From a checkpoint of a small transformer trained on Wikipedia.
Size: 11 layers, width 64, 2 heads of 32, MLP 192 GeGLU, vocabulary 4611, 0.892M parameters.
Training: a variant of SOAP for these matrices, 113M tokens, 3651 steps.
Each number is 200 + 40 x the weight over the matrix's rms, rounded and kept within 0 to 999. Layers, rows and columns count from 0.

# gate: layer 3 MLP gate, 192x64, rms 0.328, rows 114-130, columns 0-63
# up: layer 3 MLP up, 192x64, rms 0.325, rows 114-129, columns 0-63
# down: layer 3 MLP down (transposed), 192x64, rms 0.3, rows 114-129, columns 0-63
gate114,188,175,201,221,189,223,187,213,269,212,207,219,155,167,257,294,174,218,193,175,212,193,204,201,198,219,147,215,209,140,246,191,145,205,244,224,163,226,81,193,167,172,240,191,142,219,226,222,186,187,164,195,264,187,223,270,85,232,268,225,206,171,157,201
up114,256,191,189,126,204,181,150,199,304,192,244,203,189,175,240,273,239,156,276,237,183,162,146,206,223,225,213,188,220,245,193,215,171,139,194,224,158,296,179,168,109,142,153,214,211,180,227,258,205,148,160,171,245,199,191,284,155,208,222,107,205,197,258,202
down114,208,209,196,264,187,163,174,192,83,258,178,186,206,212,138,156,149,186,227,193,154,185,242,196,154,203,158,192,239,208,196,222,240,240,234,157,184,227,214,171,243,275,243,202,291,247,141,172,167,252,262,235,172,213,266,136,199,192,235,207,183,198,174,222
gate115,164,154,215,242,219,225,208,207,192,216,220,216,212,205,215,152,189,167,293,173,148,143,281,238,211,160,170,196,192,168,211,134,247,225,183,234,208,248,175,304,252,177,223,264,214,191,197,177,204,259,159,257,221,203,260,230,253,224,255,224,212,190,117,184
up115,112,147,136,168,150,210,221,209,190,175,248,176,207,132,243,216,228,215,225,224,154,168,235,229,233,213,142,207,185,227,217,181,172,162,171,234,248,222,130,194,191,164,275,213,186,216,175,131,184,215,178,236,189,157,176,182,297,190,148,182,185,146,199,264
down115,256,195,257,173,197,241,207,182,228,220,178,185,156,240,190,145,237,187,111,266,275,183,157,138,119,248,267,112,184,235,222,240,207,235,210,148,174,157,244,161,134,248,152,200,189,208,195,177,174,193,250,244,196,205,169,212,168,214,210,168,253,197,186,156
gate116,197,192,151,138,95,185,206,254,209,131,264,245,208,171,221,209,204,208,255,184,215,222,202,175,102,166,238,217,186,239,209,132,145,200,178,198,203,192,135,212,163,248,214,254,160,229,197,110,259,223,239,201,174,195,171,294,194,111,144,170,192,174,176,189
up116,187,243,144,166,107,242,193,191,156,182,202,222,181,191,201,249,260,178,210,190,227,200,150,206,191,165,196,209,186,186,208,215,193,208,165,192,171,218,185,206,146,208,215,213,150,257,181,226,175,227,215,212,238,173,218,306,205,156,206,213,206,121,224,213
down116,149,190,218,225,297,212,213,184,149,244,179,205,167,141,200,180,185,202,144,205,164,205,172,254,275,212,246,185,253,176,192,228,209,156,228,222,211,187,262,221,174,135,198,163,236,142,225,205,169,182,173,201,219,200,177,138,252,298,226,171,190,201,214,217
gate117,142,155,159,221,201,229,167,202,223,233,161,314,157,157,249,237,215,211,193,232,190,216,227,188,274,160,167,238,162,180,131,153,155,152,207,221,231,251,195,212,211,132,191,171,210,249,186,204,168,304,194,186,206,157,212,213,207,153,227,226,230,209,195,184
up117,208,80,202,220,230,233,221,155,213,281,231,295,136,107,262,193,223,224,155,194,162,159,248,177,191,170,174,278,202,220,156,202,180,234,176,222,214,213,215,234,244,139,181,121,211,172,213,170,206,292,206,171,178,209,169,111,171,222,219,182,253,217,264,134
down117,202,242,204,201,214,176,228,242,200,206,163,152,252,229,176,182,265,237,182,168,218,239,144,220,199,168,226,148,217,198,234,195,252,181,205,215,98,176,197,231,187,277,166,283,181,216,177,205,195,99,134,230,221,215,217,249,231,231,153,247,187,217,132,223
gate118,263,229,173,240,210,191,200,229,218,200,181,256,156,279,168,250,186,205,154,217,223,158,184,248,239,188,161,192,184,200,200,246,259,163,170,223,189,135,236,209,193,184,302,220,204,190,228,214,192,152,172,217,218,184,163,180,211,156,227,200,172,232,204,204
up118,205,214,235,279,253,223,221,236,164,220,179,228,159,254,222,270,227,110,197,171,197,141,178,195,206,94,204,164,214,179,182,170,182,219,184,235,144,173,195,188,223,184,294,205,199,215,253,206,218,227,215,185,233,164,187,145,244,185,211,234,140,218,237,135
down118,173,176,188,119,196,207,205,179,200,215,208,200,241,154,220,155,211,184,261,202,190,185,200,179,197,280,201,185,242,249,211,229,164,254,245,188,244,246,173,240,154,215,166,188,162,205,184,217,154,221,186,167,235,238,202,256,228,285,205,179,224,155,186,183
gate119,238,263,288,186,228,188,261,207,150,197,192,210,206,277,231,212,188,188,206,163,213,194,191,192,112,141,245,217,141,176,240,196,246,190,169,263,145,235,276,197,206,198,134,151,214,270,292,178,239,203,272,112,186,251,176,124,174,193,200,195,233,203,149,218
up119,170,178,128,228,182,229,176,259,212,236,241,151,205,197,172,206,169,224,265,261,191,193,210,270,250,225,151,148,102,249,140,172,99,221,222,152,258,233,248,153,211,183,216,240,149,200,167,169,211,231,205,215,247,139,244,184,269,251,209,143,186,185,236,177
down119,226,156,260,190,240,208,234,89,185,151,125,144,208,224,184,257,188,133,156,131,229,198,186,211,201,154,216,188,269,126,221,171,280,130,201,238,261,248,226,189,160,185,189,155,170,180,198,191,173,172,172,191,146,219,163,195,206,261,217,237,215,232,113,103
gate120,222,234,197,153,177,189,76,153,187,232,200,167,142,142,168,170,149,121,137,247,150,170,194,162,282,119,228,126,240,205,198,227,234,160,231,242,223,163,182,202,205,232,161,245,234,204,201,152,225,193,218,207,222,173,193,243,167,279,210,251,176,201,157,191
up120,248,200,234,253,227,126,197,144,109,231,269,191,247,178,196,123,226,162,179,193,116,172,193,172,261,203,248,240,210,162,109,188,222,119,183,230,212,188,256,189,210,197,172,219,155,206,223,156,231,247,143,196,188,253,194,200,196,191,140,168,232,164,228,154
down120,217,180,248,169,170,173,195,171,234,182,139,169,138,158,224,180,152,160,183,170,236,220,129,204,209,124,184,189,167,185,283,204,260,280,218,191,194,188,186,213,219,230,183,206,206,165,247,285,199,101,224,166,235,222,156,124,237,167,211,157,169,200,185,249
gate121,142,214,147,225,249,279,192,220,193,232,190,209,238,227,198,218,230,193,198,178,208,237,194,209,204,127,128,210,161,245,157,216,277,243,215,191,199,165,132,243,166,204,199,201,169,232,241,181,133,197,203,160,256,212,192,235,219,221,292,209,132,285,151,275
up121,152,211,219,145,120,179,147,185,246,211,232,195,174,221,249,294,178,287,184,185,143,190,221,217,205,171,210,219,187,202,252,271,219,204,192,208,215,183,181,200,209,224,152,258,221,222,130,263,191,257,142,170,180,217,123,222,212,212,199,201,246,218,126,217
down121,226,242,201,181,230,176,260,144,182,168,189,193,221,174,154,197,183,224,236,286,197,219,177,183,184,264,251,209,199,195,211,153,137,198,168,254,162,190,192,156,183,272,250,203,167,205,171,179,266,120,203,320,211,109,212,180,185,168,168,236,182,174,212,149
gate122,173,184,191,181,204,239,240,176,255,187,232,250,158,212,249,176,217,201,240,220,199,205,220,223,222,163,157,203,199,198,134,128,211,171,251,201,212,192,133,152,161,201,258,230,198,212,190,172,203,204,148,252,133,113,181,186,139,166,194,151,241,178,166,224
up122,186,166,217,160,221,238,251,167,227,218,187,242,197,248,219,163,176,226,242,218,207,213,136,195,244,135,187,196,172,189,161,145,184,186,260,193,187,165,129,136,221,202,296,245,203,186,165,162,215,216,220,268,120,98,226,169,175,145,183,213,210,166,176,182
down122,179,321,230,183,154,161,158,217,210,202,178,173,203,169,177,225,210,160,160,175,209,187,230,239,209,191,250,263,177,194,175,270,300,164,202,237,139,174,247,239,150,206,244,195,192,188,133,229,176,159,207,221,176,212,169,216,188,214,172,199,147,156,248,249
gate123,232,155,198,239,196,202,130,264,279,201,94,264,290,175,240,103,171,156,152,192,217,216,156,204,128,262,194,208,168,284,179,247,239,163,229,197,181,281,178,256,178,222,115,124,193,255,173,176,181,193,221,239,153,202,243,224,163,208,201,216,192,157,190,207
up123,170,162,221,256,224,214,134,210,233,203,147,230,182,254,142,193,185,192,238,243,161,185,291,241,159,197,211,219,241,154,169,222,249,228,167,123,202,144,184,253,157,213,261,202,193,172,189,207,190,207,201,133,198,230,167,309,231,236,192,262,188,248,154,177
down123,179,246,135,126,239,173,271,187,188,216,279,132,73,234,144,228,271,220,246,196,202,218,200,158,258,165,216,134,182,197,174,202,208,236,163,241,231,162,181,238,202,197,216,242,188,173,157,239,283,251,183,247,228,189,183,205,244,208,216,190,155,164,221,229
gate124,213,172,220,147,121,201,228,270,141,228,183,214,168,192,175,156,181,207,221,183,262,178,183,215,157,194,151,178,252,225,262,210,245,246,194,218,222,171,261,180,151,164,118,251,204,212,134,209,195,195,184,209,176,193,213,137,223,168,164,185,217,159,178,263
up124,259,170,185,252,97,235,213,252,247,167,157,192,209,249,223,307,190,171,213,208,162,208,164,177,198,208,208,223,147,147,228,241,173,198,271,224,186,234,235,138,173,159,151,207,225,207,230,198,285,241,164,190,211,201,202,208,137,192,117,157,270,272,170,195
down124,152,259,186,167,252,209,85,215,221,179,200,191,155,220,153,303,146,166,212,250,220,132,152,116,168,134,235,150,185,159,145,191,199,231,152,227,211,201,165,172,209,182,263,132,177,160,178,273,203,210,239,260,213,172,166,294,171,242,243,159,268,192,218,164
gate125,240,198,191,117,256,340,150,189,155,184,219,208,191,179,258,128,221,253,270,243,149,224,193,131,222,223,227,224,179,167,162,243,192,232,206,244,248,216,200,172,168,242,219,217,183,209,257,170,186,189,252,208,141,205,221,239,205,124,146,209,134,208,164,196
up125,137,208,278,140,221,245,228,208,195,258,203,275,212,202,259,206,214,233,242,205,180,265,210,184,171,185,155,270,241,276,230,127,209,211,223,236,260,213,109,218,222,251,248,248,151,205,240,123,183,252,259,266,179,198,223,221,148,193,162,260,170,207,123,199
down125,224,168,153,269,139,175,211,246,216,215,152,220,215,234,110,198,250,149,166,177,202,171,154,250,231,168,235,196,204,162,197,200,203,157,156,192,192,209,206,210,183,208,176,237,227,174,193,206,155,175,180,227,227,188,201,235,293,186,240,152,230,200,239,202
gate126,177,133,236,133,168,255,222,179,182,207,200,239,179,139,163,247,192,154,183,214,269,157,152,177,180,126,172,230,171,166,213,189,217,189,233,212,251,251,231,226,190,209,163,148,127,178,180,241,173,180,116,264,177,186,194,207,207,254,234,233,207,187,288,239
up126,173,279,227,292,230,201,195,131,215,211,258,245,171,188,166,161,135,276,238,244,213,166,217,197,196,157,101,104,201,183,139,289,189,252,190,221,223,180,174,192,217,149,214,184,232,195,181,154,214,179,223,243,248,173,98,248,242,270,237,187,182,226,234,237
down126,261,317,180,239,212,201,195,176,177,227,205,155,193,177,219,258,154,155,178,192,132,134,218,129,190,263,231,138,213,256,168,203,204,170,204,199,228,232,209,156,216,224,206,238,214,147,134,83,146,222,287,252,233,207,222,177,107,234,232,288,180,227,194,185
gate127,238,256,136,212,166,188,212,170,212,189,213,195,207,178,151,211,145,226,250,244,266,218,219,199,188,199,162,185,250,195,219,194,213,122,155,234,147,234,162,177,163,174,258,236,187,199,247,160,223,237,203,230,178,211,183,241,207,216,245,142,214,203,170,215
up127,211,267,224,240,195,213,139,245,159,204,147,177,240,244,240,188,184,145,112,152,203,134,189,273,198,172,247,246,177,233,220,220,195,190,213,190,173,191,231,256,276,220,126,170,202,194,68,277,230,118,268,213,181,206,230,181,185,229,173,216,163,132,218,174
down127,212,182,115,193,180,181,287,143,236,209,179,141,194,195,105,225,232,192,244,220,170,168,183,220,191,268,153,219,188,121,190,151,191,219,208,163,166,229,166,172,180,277,198,215,166,194,242,170,184,241,239,256,188,266,167,190,166,164,193,221,209,126,229,215
gate128,115,181,207,115,195,175,287,219,186,228,175,263,207,154,196,142,209,217,146,140,227,207,205,153,208,219,271,218,198,215,174,233,223,213,224,196,221,142,238,225,225,135,211,154,198,232,188,232,165,286,213,204,229,220,203,179,214,224,276,187,194,211,224,167
up128,131,231,229,169,191,145,218,226,214,243,183,242,201,148,143,177,226,174,156,156,229,224,231,173,218,246,284,199,228,213,237,281,196,208,177,154,230,124,219,203,198,138,269,185,199,264,199,181,175,251,226,184,262,226,166,207,255,182,255,178,179,208,257,217
down128,250,170,217,226,234,175,87,208,226,171,207,238,216,183,179,222,200,228,83,220,199,173,164,180,193,140,188,238,184,209,201,218,220,266,135,165,153,211,181,155,194,277,188,163,152,186,224,190,265,165,171,151,171,188,171,206,161,165,126,248,242,231,181,223
gate129,168,209,191,220,141,220,141,198,136,212,110,178,228,135,197,195,180,149,196,145,278,135,161,121,216,217,217,168,136,205,249,155,165,171,224,272,231,144,228,225,225,258,161,234,249,210,197,182,258,186,193,172,170,277,198,141,189,163,240,274,178,248,147,255
up129,254,210,209,157,221,167,232,212,204,175,242,163,171,259,166,165,238,239,181,178,257,270,224,203,227,184,217,154,213,204,148,188,108,228,212,223,175,240,201,127,206,110,184,125,188,156,220,246,148,138,176,260,223,167,241,250,223,156,166,95,234,233,287,171
down129,106,185,179,183,92,176,206,275,196,257,215,139,244,200,113,151,160,197,280,170,161,158,67,184,250,142,134,210,158,240,210,219,242,279,189,179,197,195,247,211,148,257,98,269,186,190,210,157,182,167,188,190,200,176,161,237,224,205,229,224,192,212,159,262
gate130,243,203,172,217,205,203,207,152,222,226,196,197,167,67,196,163,175,53,168,270,172,202,182,150,200,155,170,189,133,220,185,166,174,263,281,168,172,92,187,212,276,253,191,228,267,208,137,121,156,150,203,196,223,190,256,209,203,205,257,152,183,151,185,231